config.yaml
num_hidden_layers: 8
hidden_size: 576
head_dim: 64
hidden_act: "quick_gelu"
norm_place: "pre"
norm_eps: 1e-05
qk_norm: false
bias: "qkv"
init_std_qkv: 0.0208
init_std_down: 0.0
beta2: 0.99
weight_decay: 0.0
dataset: "wikipedia_en"
Each number is 128 + 32 x the weight over its row's rms, rounded and kept within 0 to 255. Layers, rows and columns count from 0. The size above them is the row's rms in percent of the matrix's.

# layer 4 MLP down (transposed), 2304x576, rms 0.134, rows 911-979, columns 48-95
size [ 94 102 100  99  96 106 107 110  95  91  90 109 104 101 116 108 100 110 101  97 109 110  95 110 104  99  95  90 102 103  94  95  94 103  92  95  94 102  99 100 101  97 114 109  98  98  94  95  84 100  96 106  98 100 101 108 129  99 102  97  95 103 111 101 110 101 111 100  98]
[[118 122 153 110 150 111 135 100 101 138 148 136 160 118 139  73 142 182 115 114  91 137 103 146 156 102 120 173 124 110 101 156 120 204 199 116 100  72 129 199 102 158 211 120 114 144 103  82]
 [ 93 118 175 184  93 102 110 164 146 183 116 158 167 135 155 130 102 109 133 136 113 178 167 144  34 117 130 186 100 165  93 184  70  94 116 178  48 117 137 177 128 149 148 110 108 108  83 151]
 [158 122 149 132  52 115 182 178 128  90 133  95  99  80 168 132 135  93 190  90 113 114 142 186 102 163 132 167  79 153  78 158 171  97 116 143  95 140  55 134 163  98 114 145 147 127 194  67]
 [115 132 115  94 151 132 142 109 103 101  95 104 208 142 144 104 106 115  87  92  96 126 126 137 150  88 124 100  80 114 123 105 101 181 138 105 152  85 145 134 164 128 115 138 125 122 142 107]
 [153  47 160 117 200 129 133 119 116 158 202 183 128 142 117 140 140 123 128 150 175 123 109 112 101 153  89 101 148 136  88 126 140  92  56  34 186 155  47 144 125 108 127 175 106 151 114 144]
 [156 140 164 208  39 155  68 179 140 197 104 110 152 176 101 105  94 111 140 129  94 134 129  98  86 138 109 141 160 136 151 128 117 126 100 169 171 137 131 165 139 105 172 100 128 142  80 150]
 [146  93 129 129 121 121 162 100 169 106 186  81  79 130 203 136 161 164 103 109 170 111 118 134  87 130  71 136 172 106 201 113 123 176  70 136 157 177  95 129 139 148 110 106 126 102  60 157]
 [ 93 135 162  61 122 134 114 104 202 137 108 190 109 123 170 141  74 149 152 128 174 174  95 165 165 109 193 126 161 114 162 131 196 146 134  71 122 136 155 102 126 106 175 129 123 127  99 145]
 [104  99 123 152 125  33 130 174  87 139 146 115 165 139 161 143 178 134 109  73 177 176  90 198 116 149 151  89 148  57 122 118 118 120 177 128 136  98  63 114 160 184 135 127 138 121 120 125]
 [136  84 126 142 133 104 120 170 180 132 144 125 182  78  96 119 122  89  71 137 177 109  80 123  59  94  80  90 178 132 150 132 114 177  89 145 151  85 156 133 119 129 187 190  94 137 118 124]
 [ 65 127  75 110  95 178 128 136 122 108 153 114 110 149 136  42 102  78 102 123 115 102 107 150  91  75 140 118 148 138  72 107  77 113 101 128 131  98 128 164 123 144 110 113 126  90 141 117]
 [137 101 110 132 196 208 143 143 110 145 152 154  73 194 216  88 100 107 103 132 156  90 137 100 122 114 125  97 140  44 128 166 106 140 119 140 139  96 105 190 132 134 112 177 147 142 120 136]
 [ 86 181 163 183 200 145 116  93 140 102 147 110 133  79 131 142 177 103  64 103 154 127 145 101 116 108 111 143 105 185 126 124 111 150  78 114 239 157 140 185 138 150 206  89 178 137 122 103]
 [163 139 136  92 124 110 118 119 116 121  83 160 151 190 148 153 199 163  92 153 191 107 113 132 104 107 154  95 154 159 108 131 109 185 115  93 109  89 112 129 119  69 118 130  89 189 124 131]
 [104 131 180 107  34 151 121 113 145 134  99 182 117  92 140 134 112 154 108  59 120 128 148 163 142 131 106  59 144 108  99 155 175 162 131 147 164  70  92  97 115 134 168  97 122 128  54 137]
 [183 106 187 114 128 110 138 162 158 152 122 171 112 135  79 156 122 134 158 157 134 121 110 135 106  87  94 132 119  95 145  80 106 149 199  80  90 162 124 128 115 100 132 138 126  87 122  81]
 [146  92  91 118 130 121 119 122 149 161 128 109 118 127 113 159 130 128 127 126 106 112 152 112 165  73 186 150 139 139 150  76 108 151 146 125  69 114 106  73 134 151 122 123 150 101 154 112]
 [129 166 138 157 112 134 135 123 109 135 142 137  95 146 103 125 125 168 115 114 124 113 130 153 106 113 194 145 111  99 162 104 126 122 121 179 185 208  90 120 142 167 142  86 136 144 131 113]
 [167 151  88 111 116 161  92 112 171 179 110 158  98 188 101  51  84  75 137 164 163 134  82  95 168 136 216 156 118  84 131 158 156 100 140 128 111 168 108  99 132 140 135 110 130 147 101  69]
 [123 128 136 102 158 114 154 149 168 169 205 153 121 110 155 123 129 113 124 164 145 112 193 108 171 166 146  71 148 110 158 131 114 118 150 165  89 119 153  89  95 176 115 113  75  48 142 116]
 [102 123  75 133 144 128 117 187  98 120 146 163 134 150 129 130 110  99 142 190 196 165 153  67 117 156 161 176  58 112 150 137 173 116 114 139 181 124 152 149 131 101 115 121 115  89 138  79]
 [122 133 130 123 126 181 122  68 168 103 125 116  76  73 133 125 200 140 137 127 143 106 129  96 144 145  89 135 113 104 106 138 121  90 107 117 157  96 142 144 133 135 145  82 110 148  80 165]
 [ 95 130 153 103 149 150 111  95 130 138 138  83  80 171 158 145 117 126 140 163 144  83 134  99 147 204 102 188  95 135 115  61  65 149 143 132 162 143 156 121 115 165 126 103 145 189 164 114]
 [103 193 157 189 118  80  70 131  96 142 161  87 151 141 120 172 101 147 128  30 182 108 110 167 134 123 191 155  85  83 125  99  99 114 117 120  76 142  87 170 126 154 101 183 172 136 105 133]
 [157 156 109 147 144 125 149 189 131 154 117 124 112 124 137  98  80 127 153 110 145 142 107 114 180 122 174 137 152  91  97 103 106 166  96 122  73 134 181 103 110 140 125 131 150 176 146 128]
 [ 90 110 157 142 141 105  84  97 138 126 121  87 120  65 101 135 118 132  66  87 118 143 161 143 156 139 101 107 155  67 128 151 145 168 169 106  96 164 106 115 108  68 122 116 128 135 158 168]
 [188 128 121 123  84 146 112  86 158 136 127 145  93  91 143 147 103  85 123 168 131 154 143 173 121  93 179 101 127 145 151  94 116 120 146 144 105 116  64 189 129 154 109 105  93 131 140 139]
 [ 93 146  85 138 143 109 125  86 113 110 131 142  79 122 127 126 100 152  99 129 137 151  90 164 123  95 118 165 214  92 125  79 190 100  94 140 107 126 128 110 109 156 139  84 147 138 102 112]
 [138 145 113 128 140 145  99 138 178 151 163 184  55 115 150 135 132 110 110 101  94 172 120 124  68 143 115 118 136  83 119 128 162 115 123 123 176 105 131 115 123 119 133 167 136 143 146 156]
 [123 103 123 126 112 171  98 153  97 107 199  92 144 102 117 127 138 130 128 107  85 142  83 177 136 160 102  71 202 179  90 157 163 136 112  91 122 101  97 118 121 173 141 159 169 139 183 134]
 [146 184 132 115 157 114  90 134 113  96 164 119  94 169 194 171 111 122 141 125 201 108  52 156 146 129  98 124  74 128 138  36 201 141 104  71 112 172 101 201 116 170 126 106 116 176 101 134]
 [178 104 138 188 106  72 121 129  80 183  75 103 123 204 127 133 139 147 122 174 137 164 154 119 122 138  93 152 141 176 152 147 146 167 161 133 168 167  86 168 128  85  95 137 125 105 107 103]
 [129 123 140 146 151  80 147 191 122 131 111 185 167 126 131 107 146 149 147 115 181  88  67 123 128 170 156 111  91  89 143 136 132 137  79 204 155 149  95 140 140  98 147 105  94  92 171 115]
 [155 130 100  71 109  33  92 102  47 126 106 128  63 102 102 125 172 117 108 128 159  68 132 176 118 101 150 154 113 140 162 128  75 162 135 123 157 171 103 114 128  83 129  98 147 105 153 126]
 [108  99 167 177 127  59 120  83  88 141 150 167 144 116 144 114 143 106 159 167  59  94 156 217  47 111 213  95 117 146 141 108 190 165 111 152 145 130 139 118 131  98 162 141 138 109 162 155]
 [135 144 109 104 120 131  69 173  82 183 160 111 131  69 201  60 148 159 147  94  88 219 139 114 172 115 172  92  91 147 148 168 150 140 122 112 147 118 116 125 127 119 103 109  96  85 163 171]
 [120 113 158 161 113 170 109 130 151 105 116 111 174 122 135 160 130 181  87 181 117 143 124 141 150 107 149 157 105 141  99 171 182 119 151  94 150  92 130 110  93 107  63 142  95 117 101 101]
 [138 125 125 141 174  75  92 121 109 199 133 100 146 112 135 124 141  65 123 152 171 123 124 143 115  97 224 119 180 131 126 155 162 139 123 158 106 107 142 121 134  79 139 134 147  93  71 152]
 [167 136 162 106 132  93 124 159  97 142 146 148  94 126 126  56 133 148 121 143 108 123 102 102  99 177 115 123 109 168 154 124 138  91 120 109 157 132 158 159 146 157 164 163 167  78  92 152]
 [142 149  93  87 151 144 157 127 101 163 120  98  79 185 119 172  94  46 141 119  92 160 118 114  58  90 123 156  97  85 130 209 111 108 137 155 170 158 149  36 152 101 123 127  73 120 146 157]
 [141 144  90 141 163 151 157 131 105 161 177 143  79 106 124 119 146 120 189 146 171  98 185 173 118 110 121  96 135 123 109 136 144 105 171 116  42  84 136 195 126  51  91  66 106 126 128 150]
 [115 127 140 144  93 104 109 117 174 141 137 172 136  87 172 128 142 114 103 144 152  90 124 151 188 103 103 125 123 186 169 142 109 155 154  82  97 122 167 112 120 170 106 112 117 135 185 106]
 [147 168  86 162  86 136 117 124 155 146  89 117  74 158 141 142 131 142 137 183 161  83 104  81 117  80 132 140 141 124  96  60 122 178 143 138 151 148 159  63  77 119  89  78 177 146 113  94]
 [127 169  98 145 180 116  77 144 127 138 129 132 209 146 122 120 118 145 108  86  73 170 198  59 118 164 127  96 169 151 131 136  77 113 162 174 141 145 127 210 155 140 121 202 144 149 175 126]
 [100  95 108 129 173  95 166 121  79 194 115 173  69  86 128 161 111 139 190 125 116 185 152 163 119 129  96 159 103 109 157 138 151 195 114 117 136 116 190 117 130 121 113 113 160 121 116 100]
 [138  44 133  94 114 126 141  53 123 159 123 150 104 153 110 100  91 111 144 124 125 158 142 165 154 141 126 125 144 162 115 149 106 122  61 140 130 161  74 139 132  75  96 149 117  81 109 117]
 [141 162 155 114 106 137  67 122 157 179 142 140  98 118 123  82 126 174  96 114 118 126 173 139  80 142  88 120 164 122 113 137 111 149 166 154  96 119  92 140 119  73 121 137 103 170  78 138]
 [138 115 137  44 128 138  50 127 114 154 134 162 127 155 174 126 104 130 115 133 140 130  93 100 157 145 138 131 120 154 155  82  66 151 189 117  96 150 150 112 138 107 131 141 141 149 119 106]
 [104 109 109 126 147 105  76 171 116  69 107 109 111  70 112 177 182 168 148  85 103 158 132 139 136 140 152 154  74 125 145 117 124  96 208 127  97 141  77 136 162 213  96 104 143 160 134 110]
 [106  68 163 154 155 133  74 126 136 124 134  71 120 136 138 102 141 121 136 129 124 106 138 165 118 112 111 102 148 115 112 146  38 102 109 177 123 122 125 147 188 142 138 144  51 161 107 111]
 [148 112 140 123 110 221  72 190 133 153 141  91  91 125 120 146 132  76  99 120 131 127 151 145 189 146 120 101 179 136  92 124 119  83 131 132 111  80 128 114 151 141 109 132  80  90 122 200]
 [ 94 127  99  94  99  96 147 150  48 122  84 139  75 112  94 160 117  80 198 135 118 175 117 107  78 112 118 165 175 114 140 129  54  95 115 139 115 145  93 121  97 141 130 152 131 141 162 164]
 [ 92  99  98 139 138 123 155 178 116 124 136 141 166  67 136 131 171 134  97 146 128 146 113 161 131 113 180 124 128 128 144  58 135 115 137 136 175 128 151 199  96  75 159 160  75 117  99 169]
 [140  58 152 144 134 139 115 127 113  98  92 125 114 161 122 124 137  99 100 150 129  81 151 189 156  88  97 157 125 142 127 133 129  86 133 162 109 103 201 194 120 161 138 140 100 157 198  87]
 [ 96 112 166 130 111 144  83 110 223 119 117 132 117  89 139  96 142  89 143 115 135  85 171 141  94 156 167 166  98 185 116 130 160 137 118 119 164 131 150 152 155 131 130 150 184 121 129 121]
 [141 119 142 140 109 121  96 189  77 139 135 132  97 141 115 164 118 128  69  49 143 111 127 123 149 122 126 133 107 143  84  81 156 130  74 130  79 110  73 108 135 176 130 182 163 127 103 112]
 [140 145 179 150 126 141 144 130 180 133 187  75 201 163 167 186 104 111 131 135 151 105 120 155 136 110 125 193  86 181 156 110 103 127 138 155 118 183 104 136  91 132 102 142 159 118 221  89]
 [132  63 137 146  76 138  58  90 121 111 161  94 138  72 137 155 117 156 139 111 115 134 143  94 167 189 144 119 118  84  49 130 159 103 106 134  91 169 166 103 179 161 136 143 165 160 155 138]
 [120 143 115  92  95 146 141  82 151 138  61 124  99 201 124 165  89  97 105 160 172 127 116 129 134 112 133 112 138  69 146 131 132 140 129 123 131 204  84  59 138 157 130 196 131 134 133 123]
 [113 136 135 120 129 156 119  79  83  95 170 103 119 123  69 108 156 159 125 115 164 114 157 105 134 127 101 127 148 113 151 165 114  81  55 114 201 144 123  97 166 115 188 175 195  54  95 103]
 [148 167 108  70 100 156 150 136 121 110 120 109 142 150 188 135 152  87 150 160 158 127 133 106 127 122 108 124  98 124 112 122  98 117  87 115 118 135 138 163 170 132 101 198 103 149  93  91]
 [ 80 184 120 172 118 116 169 171 125  93 149 157 122 142 120 142 103 124  87 126 143 117 162 146  83 133 158 102  94  72 116 149 171 129 132  97  92 128  95 195 103 149 203 130  68 140 101  77]
 [110  86 176 106  67 129 149 112 175 152 118 106 125 127 169 141 156 113 100  93 131  79 136  90 145 136 107 165 134 111 141 131 133  54 155 103 187 113 123 177  92 147 157 192 168 138 117 133]
 [147  75 101 143  99 118  97 121 156 117 103 105  93 174  95 135  65  96 115 120 117  93  67 147 100 150 146 150 147  92  86 161 134 108 156 167 138  91 160 120 186 115  78  92 108 102 172 125]
 [115 133 101  86 122 105 152 191 224 188  98 142 109 120 152 141 163  76  86 118 168 153 153 152  91 149 164 143 167 143 131 160 107  91  84 161 133 125 156 138  80 116 131  76 148 150 167 108]
 [131 167 126 146 117 128 125 147 160 111 125 105 107  56 144 104 116 134 120  82 189  98  79 168 198 122 105 162 123 102  45  79  96 189 107 106 184 221 131 160 137 140 137  94 166 192 148 118]
 [196 158  90 134 140 189 108 148 114 102 125  89 121  88 138 133  95 143  96  95 125 131 145  90 130 112 153 109 155 163  85 123 161 133 105 162 156 144  73 189  87 154  84 143 124 149 135 124]
 [148  93 135  86 142 103 117 116 174 114 189 109  86 188 131 120 101  61 118 143 133 117 151  56 153 114 117 136 140  95 161 131 189 114 106 148 109 130 193 103  60 138 126 161 189 141 170 120]
 [177  90 130 104 181 128 144 113 121 133 123  90 132 125  78 133  98 119 106 187  54  92 131 121  70 143 143 109 141 165 176 152 105 119 104 156 176  70 142  60 130 106 138 206 152 133 156 116]]
# layer 4 MLP up, 2304x576, rms 0.137, rows 912-980, columns 48-95
size [102  93 103 102 108 106 102  99 100  85 104 104 103 110 111 100 106 103 101 109 111  96 105 101 103 102  86 105  97 100 102  95 101  88  97  99 103 105  98 105  98 108 108 101 100  98  94  80 100 101 103  97 105  99 111 118 101 107  96 101 103 112  97 111 106 109  97  99  94]
[[ 81 118 192 168 155 129 176  99  89 134 134 112 129 116 143 150 169 120 171 129  86 139 147 123 167 136 155 126  90 134 163  99 183 122 134 166 158  50  92 194  87 114  96 175 113 121 183 121]
 [102 127 134 116 161 155 166 107 107 119  80  89  87 131 138 135 127 117 129 138 164 156 165 104 150 121 125  89 166 164 121 156 104 193 107 214  69 149 154 122 178 119 150  57  82  68  80 137]
 [ 99 151  78 143  85 132 125 149 129 146  98 118 137 153 166 126 133  84 149 157 166 108  70 107 129 144 136 126 137  79 146 138 118  73  44  88 145 129 112 126 114 211 141  92  97 116  98 121]
 [127 130  84 152 145 149 142 113  90 145 108 137 133 139  91 121 119  97 117 144 167 151 102 159 153 168  66 139 137 147  85 124 156 125 111  87 155  96 161 191  77 158 108 188  91 146 126 158]
 [ 95 137 184  85  71 167 155 166 157 116  81 140 163 138  87 146 187 147 121 165 136 173 114 136  96 163 134 202 122 161 159  72 122  90  97 182 158 127 135 155 117 150 107 106 163 129 168 143]
 [117 170 143  71 116 124 138 201 171 120 113 152 146 129  95 146 152 103  70  74 140 172 145 123 169 165 183  94 101 104 134 145  83 125 122 112 121  95 132  74 105 102 122 112 143 103 117 146]
 [ 93 109 129 145 135 109 105  98  86  85 133 144 112 138 129  93 198 105  88 146 124 155  87  95 121 123  93  33 134 120 101 123  99 138 122 121 108 156  96 157  88 135 135 170 110  81 140 127]
 [123  98 171  85 108 163 152 124  94 110  68  82 136 133  89 156 137 104 155 113 130 141 100 111 126 171 191 130 100 138 223 120  61 155 109  72 101 157  83 166 135  60 109 147 160 174 124 126]
 [112 124  83  90 179 110 121 139  71 113 134 127  94  92  94 101 168 161 162  90 148  77 171 115 163 110 157 130 139 122 142  89 145 188 162 136  70 120 163 160 143  73 151 130 162 150 141 162]
 [128  60 131 160 121 125  65 175 112 161 136  95 123 142 107 171 172 159  79 182 171  98  89  32 123 127 122 158 174 103 110 142 151 130 134  87  82  87 147  57  86 108 162 135 125 135 192 175]
 [142 107 161  89 168 141 148 134 108 179 141 138 137 114 112  73 120  84 100 106 159 141 104 116  97 125 128  38 112 104 124  82 139 110  93  97 166 120 162 117 116 141 141 160 116 122  81 147]
 [116 180 113 135  71 123 149  88 146  85  85  84 152  73 163 107 119 183 134  69  97 114 146 149 161  47 119 140 130 165 167 119 144  51 119 101 120 145 124 169 113 133 127 134 106 132 104 107]
 [139 135 136 192 167 158 166  85 113 114 118 109 107 171  89 152  96 145 134  70 129 167 137 103 192  79 140 146 112  98 154 124 135  91 114 100 120 123  97 173 140 101 194 114 126 173 130 142]
 [201  73 188 121 140 118 127 120 165 176 150  88  89 108 121 115 141 109 188  72 117 165 154 144 117 159 152 127 142 134 115 169 157 133 115  94 143 111 168  89 139 183  91  92 150 119 104 211]
 [120 173 179 190 119 146 163 106 157 187  87 107 155 137 113 113 153 194 141 118 125 119 149 133  98 142 158 154 128  74  92 158 105 112 188 101 128 153 181 107 190 136 153 117 136 123 140  83]
 [125 134 133 100 105 199 107 109 102  48 169 155 132 112  70 131 149 175 173 143  83 103 103 141  74 131 103 154 152 110 183 101 129 118 145  93 158 138 158  83 159  91 138  73 115 146 102  84]
 [106 124 120 134 178 138  66 153  74 116  67 136 176  96 105 157 117 117 108 137 107  93 127 113 127 153 144 141 110  58 147 155  99 154  98  67 109 151  63 145  84 113 129 165  59 207 119 103]
 [110 108 149 111 132 111 148 118 109 106 129 168 170  87  91 110 117 101 112  99  96 112 188 118  73 126 100 150 149 222 125 174 152  88 136 118 111  84 151 127 113 110 109 169 139 120 123 199]
 [127 148 118 144  80 122 136 128 142 104 123 116 123 115  84  84 141 157 115 115 115 119 149 183 139 104  78 124 118 101 155 120 115 163  93  99  59 169 148 241  96 168 123 106 120 197 143 143]
 [ 97  68  90  97 113 118 126 140  94 129 162 131 101  93 143  83 133 145 162 162 199 141 133 120 160 136 149 143  98 148 102 149 142 100 171  68 163 120  74 106 138 148 131 122 135 151 189  97]
 [ 72 106 112 137 163 123 158 182  98 228 123 137  92 140 115 121 149 129 140 155 168 131 152 113 121  78 152 110 131 153 161 164 144 161  64 120 136  56 143  99 149 126 125 131 113  84 114 228]
 [138 134 117 153 120 140  96 163 138 156 128 165 149 152 162 125  95 162  82 114  91 144 105  99 144 106 139 120 115 120 159 119 149 132 142 114 107  77 131 190 137 126 101 176 122  95 138  92]
 [216  93 194 145 145 145 133 117 158 134 157 125  92 141 112 126 122 143 133 114  65 103 106  99 103 107 123 132 105 170 143 159 143  90 154 165 142 147 159 146 140 110  52 184 117 136  51 153]
 [159 154 125 138 170 140 112  88 134 147 141 103 159  92 112  91 130 122 104  72 200 123 114 131 105  89 141 125 134  85 164 167 106 123  83  79 127 143  64 202 144 121 206  85 177  96 119 186]
 [139 144 115 178  80 133 134 187 146 107 104 139  96 162 159  80 189  98 115 152 199 221 123 152  76 126 129 129 193 107  83 203 142 119  84  80 166 107  98 132 124 157 140 102 119 135 132 131]
 [121 102 181 172 147 134 103 116  99  97 108 155 143 161 154  75 151 114 124  74 110 152  65 136 124 103 133 166 128 143 125 125  91 114 135  83 173 118 145 129 226 107 114 121 110 208 123  97]
 [124 129 163  72 169 172  82 162 171 177 166  86 152 165  69 119 109 135  81 126 129 104 129 119 100  91 161 113  80 117 125 135  81 134 136 127 145 164 129  96  60 103  99 117 117 122 113 173]
 [112  95 132  42 106 133  38 172 141  97  99 201 122 150 122  84 101 121 178 126  88 120  79 134  55 165  99 116 103 117 148 107 108 157 132 143 120 126 125 126 138 126  91 134 101 152 153 116]
 [208 105 166 117  99 158 148 127 127 166 178 106 144 147 147  89 183 116 121 114 120 128 128  99 110  76 129 121 150 101 148  71 154 165 155 106  96 120 148  76 125  85 178 127 122 129 169 131]
 [126 127 100 171 136 134 158 114 166 140 113 148 130 115  44 134 102 135 137  89  92 141 132 100 102  95 125 143 131 151 130 167  66 137 140 116 134 105 107  81 125 139  86 151 120 143 127  87]
 [112 120 155 131 125  92 168  87 112 139 141 132 120 141  83  95 122 121 152  76 130 155 168  93 122 105 118 139 115 146 166 122 118 102 103 166 152 118 111 125 140  92 118 105 127 164 169 156]
 [132 156 115 141  51 150 117  65 131 114 167 144 112 123  93 108  74 116 101 151 107 150 178 114  54  81 164 134  98 131 124 146  89 142 116  97 162 172 124 120  47 224 120  96 120 121 132 101]
 [175 113 129 122 123 148 114 110 120  79  91  92 157 128 106 104 140 144 119  78 178 142 128 105 127 120 130 162 102 158 105 146 153 100 148 111 158 119 114 104 157 120 139 155 105  77 115 116]
 [135 176  84  89 102 110 102 121 155 125 110  89 218 157 146  82  92  57  97 126 152 160 163 122 137 172 148 157  72 152 107 146 101 171 113 159 133 163  82 127 135 166 157 139 145 126 108 111]
 [132 147  99 191 185 165 163 118 148 130 148 156 108 138 118 131 156 124 161 143 158  98 113 130 169 130 135 118 105 158 147 126 102 115 108 152 126 118  98 142 121 171  81 131 121  97 135 122]
 [167 163 147  72 146  83 145 131 112 102  87 111 164  91 155 124 162 169 152 101  90  76 125  90  97 131 106  70 196 129 120  37 150 151 102 135 174 104 142 121 161 120  88 132 116 114 143 146]
 [144 146 153  94 132 188 123 151 185 108 124 166 145 126 135 150  96  93 129 101  90 133 171 120 147 163 144 127 140 136 144 155  65 140 134 140 105  85 123  68 139 144 115 174 112 155 140 110]
 [102 131 138 136 157 134 140 113 145 148  79 124 132 136 139  83 106 119 177  96 178 137 176 137 148 135 175 145 132 152 151 135 149 171 177 147  69  83  89 135 151 141 173 180 111 120 138  87]
 [ 96 119 162 141 190 171 169 145 152 153 132 137  75  94 108 138 130 111 116 192 111  83 107  99 136 106 185 116 179 135 176  87 137 160  88 106 141 162 141 161 187  72 124 139 169 134 184 148]
 [103 130  72 125 120 110 115  98 125 180 108 175 168 120 128  98 137 163  78 125 137 110  82 140  83 105  65 129  81 126 162 144 156 101 115 122 174 152  95 141 181 132 123 142 161 152 111 145]
 [191 149 137 143  82 135 187 170 127 139 134 180 176 133 148 110 123 153 124 126 135 183 101 178  86 126  84  70 102  97 130  82 122  90 116 120 134 154  97 161 172 152  92  88 164 103  65 118]
 [187 132 152  85 163 150 126 154 146 186 116 138  91 116 127  92 141 170 201 121 163 113 138 110 194 143 182 149 117  83 120 128 134 104 124 132 127 143 145  94 127 160  98  98 124 111 109  71]
 [186 122 133 107 167 119 119 118 129 124 129 148 139 100 104 150 230 182 103 108 102 103 140 126 146 181 132  79  93 137 148  47  86 132 126 127 119 118 106  87 106  74 166 158  60 153 133  96]
 [143 122 126 131 207 101  91 142 109 103 144 102 129 160 183  74  74 148 159  97 159 152 151  96 105 171 135 167 181 142 162 126 141 105 121  94 127 115 131 145  97 151  94  79  78 121 123  36]
 [169 143 172 131 158 113 185 140 115 131 206 133  93 145 160 155 166 135 144 138 156 108 126 119 159 130 113 104 128 156 129 138  63 203  71 150 153 135 128 166 137 105  86  86 176 146 147  91]
 [148  93 141 146 101 184 152 172  88  58 137 133 170 110 105 104 123 148 206 132 135 149  82  99 127 137 185  88 184 201 215  90 107 174 152  96 159 119 109 155  99 190  83 128 140 133 127 144]
 [151 122 151  96 166 144 138  92  97 146 149 153 166  76 130 146 139  52 160 121 122  96 195 140  43 128 146  44 112 151 151 140 150 159  74 114 172 139 150 103 106 184 120 120 141 162 193 176]
 [191  80 118 173 178  95 151 146  48 171 168 104 143 178 102  79  71 131 104 126 198  88 162  95 110 126 129 134 117 144 156 125  99 150   4 130 118 121 127 132  90  97 155 152 155  99 143 158]
 [132 127 109  90 192  73 159 150 139  93  98 180 113 116  95 136 138 194 164 137 167  99 172 121 154 159 137 112 179 172 151 138 155  97  70  98 112 164 118 149 127 112 124 112 127 115 144 139]
 [101 147 139 136 145 104 135 148 115  99 135 123 141 113  95 161  89 173 135 138 170 104 134 108  94 119 112 183 121 161 207  99 119  89 146 162  97 191 134 158 150  90 124 177 149 103 161 100]
 [154 120  74  87 116 157 122 123  55 127 187 166 196 117  86 178 131 112 134 123 156 150  91  53 146 125 120  92 131 176  60 178 132 127 116 138 146 115 213 175 136 146 185  69 118 100  86 106]
 [141 114 147 164 165  98 174 136 121 161 106 123 145 142 111 119 143 109 118 129 100 146 101 130 154 126  97  37 133 117 104 156 139 171 100  66 113  75 132 138 164 129  91  87 166 142 137  81]
 [172 143 132 100 160 128 112 128 145 143 105 126 119 134 127 121  86 114  83 157  72 120 103 137 135 141 119  77 134 115 139 114  98 182 140 222 105 171 147 127  84 113 175 144 101 135 146 217]
 [170 161  53 119 182  69 124 117 174 125  92 150  82  81 185 116 150 110  96 104 101 136 119 123 148  90  86 121  70 147 162  84  83 149  88 127 131 105 138 166  84  97 110 113  41 130 142 149]
 [187 119 164 112  90 125 124 129 113 149  57 108  88 131 138  87  95 149 169  82 166 145 127 126 170 121 133  92  61  82 115 156 105 120  98  94 169 115 131 116 189 159  89  79 133 104 151 119]
 [180 122 163 108 128 126 159 126 121 158 181 102  91 146 138 137 104 195  96 166 126  93 160 121  96 140 120 128 135 126 119 119 129 135 170 177 106 105  78 107 144 147 139 132 146 126 218 121]
 [127 190 120 150 192 112 129 191 131 128 168 115 154 112 110  58 101 131 114 139 135 108 122 170 159 113  78 112 124 183 117  74 181 126 141 172 126  91 136  80 123  83 151  89 104 133 169 147]
 [113 161 114 177 139 152 128  95 187  53 122 104 137  96 218 137  94 127 145 127 158 174 131  96 193 165  93  98 138 109 150 144 155  71 144 104  75 157 121 103 151 114  95 114 130 200 134 142]
 [207 114 133  99 155 108 140 133 136 190 145 100 130 148  87  57 181 162 192  92  69 136 171 148 125 131 117 152 137 142  79 163 152 110  67 159 147 113 176  60 141 133 148 129 137 120 123 173]
 [169 170 106 117 203 108 147 180  90 139 118 117 139 104 166 140 160 124 154  89 130 112 134 110 123 154 184  78 133 134 164 133 119  53 189  99 154 126  99 116 111 113  88 110 160 115 118 134]
 [156  64 127 164  90 135 158 114 116 126  95 121 164 136 125 175 181 125 131 149 109 122 155 107 147 112  89 151 149 124 136 119  80  94 143 147  79  95 145  88 138 122 160 144 155 114 164 156]
 [146 116 145 119 137 146  79 121 181 149 129 120  91  69 150 183 121 163 148 143 116  35 120 139 146  73  93 119 106 105 105  83 180  84 104 156 109 101 122 141 147 153  70  97 155 114 102 126]
 [132 124 136 196 147  98 126 187 166 137 173 145 209 102 146 112 158 169 130  91 112 160 178 156 154 115  89  58  72 170 177 157 178 139 146 202 137  90 184 112 176 141 184 148 117 142 114 121]
 [ 99  94 140  67 131 172 146 123 169  64 120 116 177 104 142 168 106 123 138  88  67 123  99 133 163 104 153 109 155 191 187 125 175 131 103  54 150  85 217 101  94 165 131 107 150  70 154 105]
 [106 154 103 121 114 138 119 150 148 118  71 108 155 126 116 100 136 123 114 157 105 103 175 127 131 100 155 165 111 162  98 145 156 113  83 145  96 112 144 142 137 107 120 172 119 169 126 113]
 [ 90 129 134 166 161 191 143  66 115 140 142 102 112 110 115 120 105 140 162 126  98 191 118 132  53  79 106  75  84  99 170  87 141  42  81 104 139  96 143 133 127 136 136 156 151 121 178 106]
 [144 112 127 159 109 140 126 152 169  81 139 202 159 131 119 135 142 148 160  90  44 157  97  50 171 157 144 155 191 150 152  80 111 183 105 115  97 122 105 145 115 124 139 148 113 163 136 167]
 [ 83 120 111 109  96 127 135 137 171 119 130 110 127  99  71 156 212  80 135 112 134 154 121 130 109 134 127 108 123 164  80  77 171 168 205 127 131 136  89 128  71 133 171 155 120 209  97 159]
 [147 122  92  76 122 125  86 114 117 101 129  90 186  94 107 140 120 133 116 137 148 164  98  58 141 176 111  83  84  44 107 130 145 153  67 170 115 142 141  79 109 174 163 129 132 141 131 113]]